{"n_kv_head": 3, "norm": "rmsnorm", "rope_fraction": 1.0, "doc_mask": true}
Each number is 500 + 50 x the weight over its row's rms, rounded and kept within 0 to 999. Layers, rows and columns count from 0. Numbers have three digits each. The size before them is the row's rms in percent of the matrix's.

# up: layer 4 MLP up, 768x192, rms 0.0841, rows 752-767, columns 0-63
# down: layer 4 MLP down (transposed), 768x192, rms 0.0634, rows 752-767, columns 0-63
up752 111:505508428533505530532518518448549468486467477444555444374380527429495494543556471510541474539541579480532516489564491525479507629467491509595563479418473412496557543428556535416540486451459457
down752 106:542545563541426565402516526397500541492515575441500509515488531512454537591557445550434579442555526504564463417422464506577532460471542475527514586465556394545490536505508507405467487559482476
up753 110:462503458460535538487493410559511557473436546555481476484442508505491518503569475504480495568584597484470470522539486543382505532520551558558457541390575519535591514515476536371486451506477490
down753 120:538516551481453497553500515550419497539554483447535501468569548536472612570492502571532477465409490525477467500348535398496544513542473419477478505527476525495480581509430490563553451468534514
up754 108:555446464399498492517523411572536495386409447520476500515469542492569426488512499450539517610540553520386582531496555496469539498502494537511508456543445525571446477433523495391521518600477461
down754 123:464551443469417482431460481575442514571537562559591484441474437541564554487552512530435424498422487492618548446481542595526410482494575464474411506532554521434544600565511573559475503487474419
up755 099:557565522400558468577464538565516518561513494466543473465522444453540461468521512495591418585439545434493505493549567558471485542515505568584455487483505487562477536455445465536499511477577522
down755 083:523432539509508399583467527474499577503598484472531415485491460534589487538525575576389502581478511545445572441442456502426527475491561540585427569452591479538483499444409397479451492487490499
up756 099:529504610512584489560472547470573524498452559444508494486503543455380452459405507529524502502572440479445419566511510464501565611421567502567491457506503512491453462486498531506527455364533520
down756 106:549585476528489384457594533444575494538541496533405528532518453472532555545470516524520614572495509475479494664448608506511501442505582468439504541564502551526494499445483501466508456621543543
up757 098:375600487450501499493506529461493552515426491463444390567455467533406459527576525458492469478496547451507462480633507503395513524538491580478475555467492524503455468399579503456586414543455514
down757 098:492442545408495552487512501480512520468449524496448509613506504525464652497624465497475489439544516496410544545480519504456536399396447569401429522487514504564484384509527475473461566596454514
up758 101:568498481489420427556629557439481508461430485442463461418407561398448557564485463467584471586484536448446466468531471484404525531517559535529485467497559450537483488495541419339518547568526425
down758 105:549479473543543504340461528468532562480559509552445472369502445565505505505521497555466521483462519463481522419480624582591427423511497521567470530517561508478486507575559561542540462325535564
up759 107:514475471462585481517590510520584606523450448451548548435422501498557451537425455482462506517597522378575552469538463530500554517548590580561500604539471433495524526526468514417552505522601448
down759 105:502481430510461444455458524424470524455530525513440508469476479553534410453504483429387532442513487513445458405479524480457531510562587454500520556420466453542496458489403435409533594482370390
up760 107:506458591436576505467523612540603512521489466437529476445458524498452532500522548396583474541426489524597499492520548492557539531516554535524536536465485492558405548453500463555543460414563372
down760 105:403576497553478533459494501474439418482421572520464465539462501508623583493491576556470520544514435454566563494575496485476545600489540474505475483544468493453505509511372527501565472581555487
up761 093:580487466496483500460572536466503555630409395482440482449444542553394525495499514409589434522420495444477587507493504484564565532517473535451499458473511445522462549573500507427527403485530478
down761 098:501522596422568603496478500491470495525463487485493438570585539539522406527505475482547475529466543492481533545432576573325518447522477599525515570472356589467433578514423445531516518495441543
up762 096:458456552471535511510594547478539532553543438444497544507472546488364472412575553407550477558503465513570501600498599501415504450568531591505404506560533495602509533518465481513534532479607503
down762 081:486578488571546565669499480570417512522460505478514502413435473504524417512444525504491502521556481536513559550572504488452521566527451470498431520503473549456528523556528445482461483385539526
up763 103:629520472592475541542596499545499476468476505570523528498548502514473483517449501455529541516520521411431562532535499562501583511465427476520521473476438525489478511512552563395538452462521523
down763 100:493462542537499518450489540471553522492498565449425472464507486500503545400486455594535583607488479459481500419457389482424501486532519508561420504502422447511553526558512449413454492628463450
up764 099:506565574481466578558467449429500539532493475491408541478499490547525474404445523518460380532477491498506539532564570503438647548560583507578608475530479471578525629497554524520530528568557530
down764 104:438559535533473625465371497517584550580428418511518513487490506533423478522505577552511344504364453517487462480528509454468452577517476569487502491481529524547537479460493575505476459314512455
up765 105:440484513495527484492605545479483512425473488436471423516440464517534463510527487473550571475509441519450409503525503494415508549482468457518564492510396502452464491432611504434524453520488503
down765 125:458597468450507496492500467472471529549455595471496462509465456497528475576477530436393463434461535498448601508589542509617543549455593523448510462482634610487432464459429473429503484535525454
up766 097:473489490522519480578496510396553429520540481452575479436442466429444457507531474470465493498574630453614482509495516576466551505564556558621487513536634519536405581491501502440542561479494438
down766 090:519491517515568469510498572521602516447482623541505470565492468446538543585522433470448505604473531501475570511440475587478396482484466509585489576529554357592539482411467482565413476571406456
up767 098:445517508505512515451522556506504587515422456530497532505335540548492480530628557361490519573545500433495448506519527499502538557585523541535552465434372494472496521462573478405566489601526454
down767 104:554541419533439512560502498551469503514439558536490473522495409432545428633428544424461486391443505444439477509505514538530503446519593519421587560477528428485538497515594518502486482578453502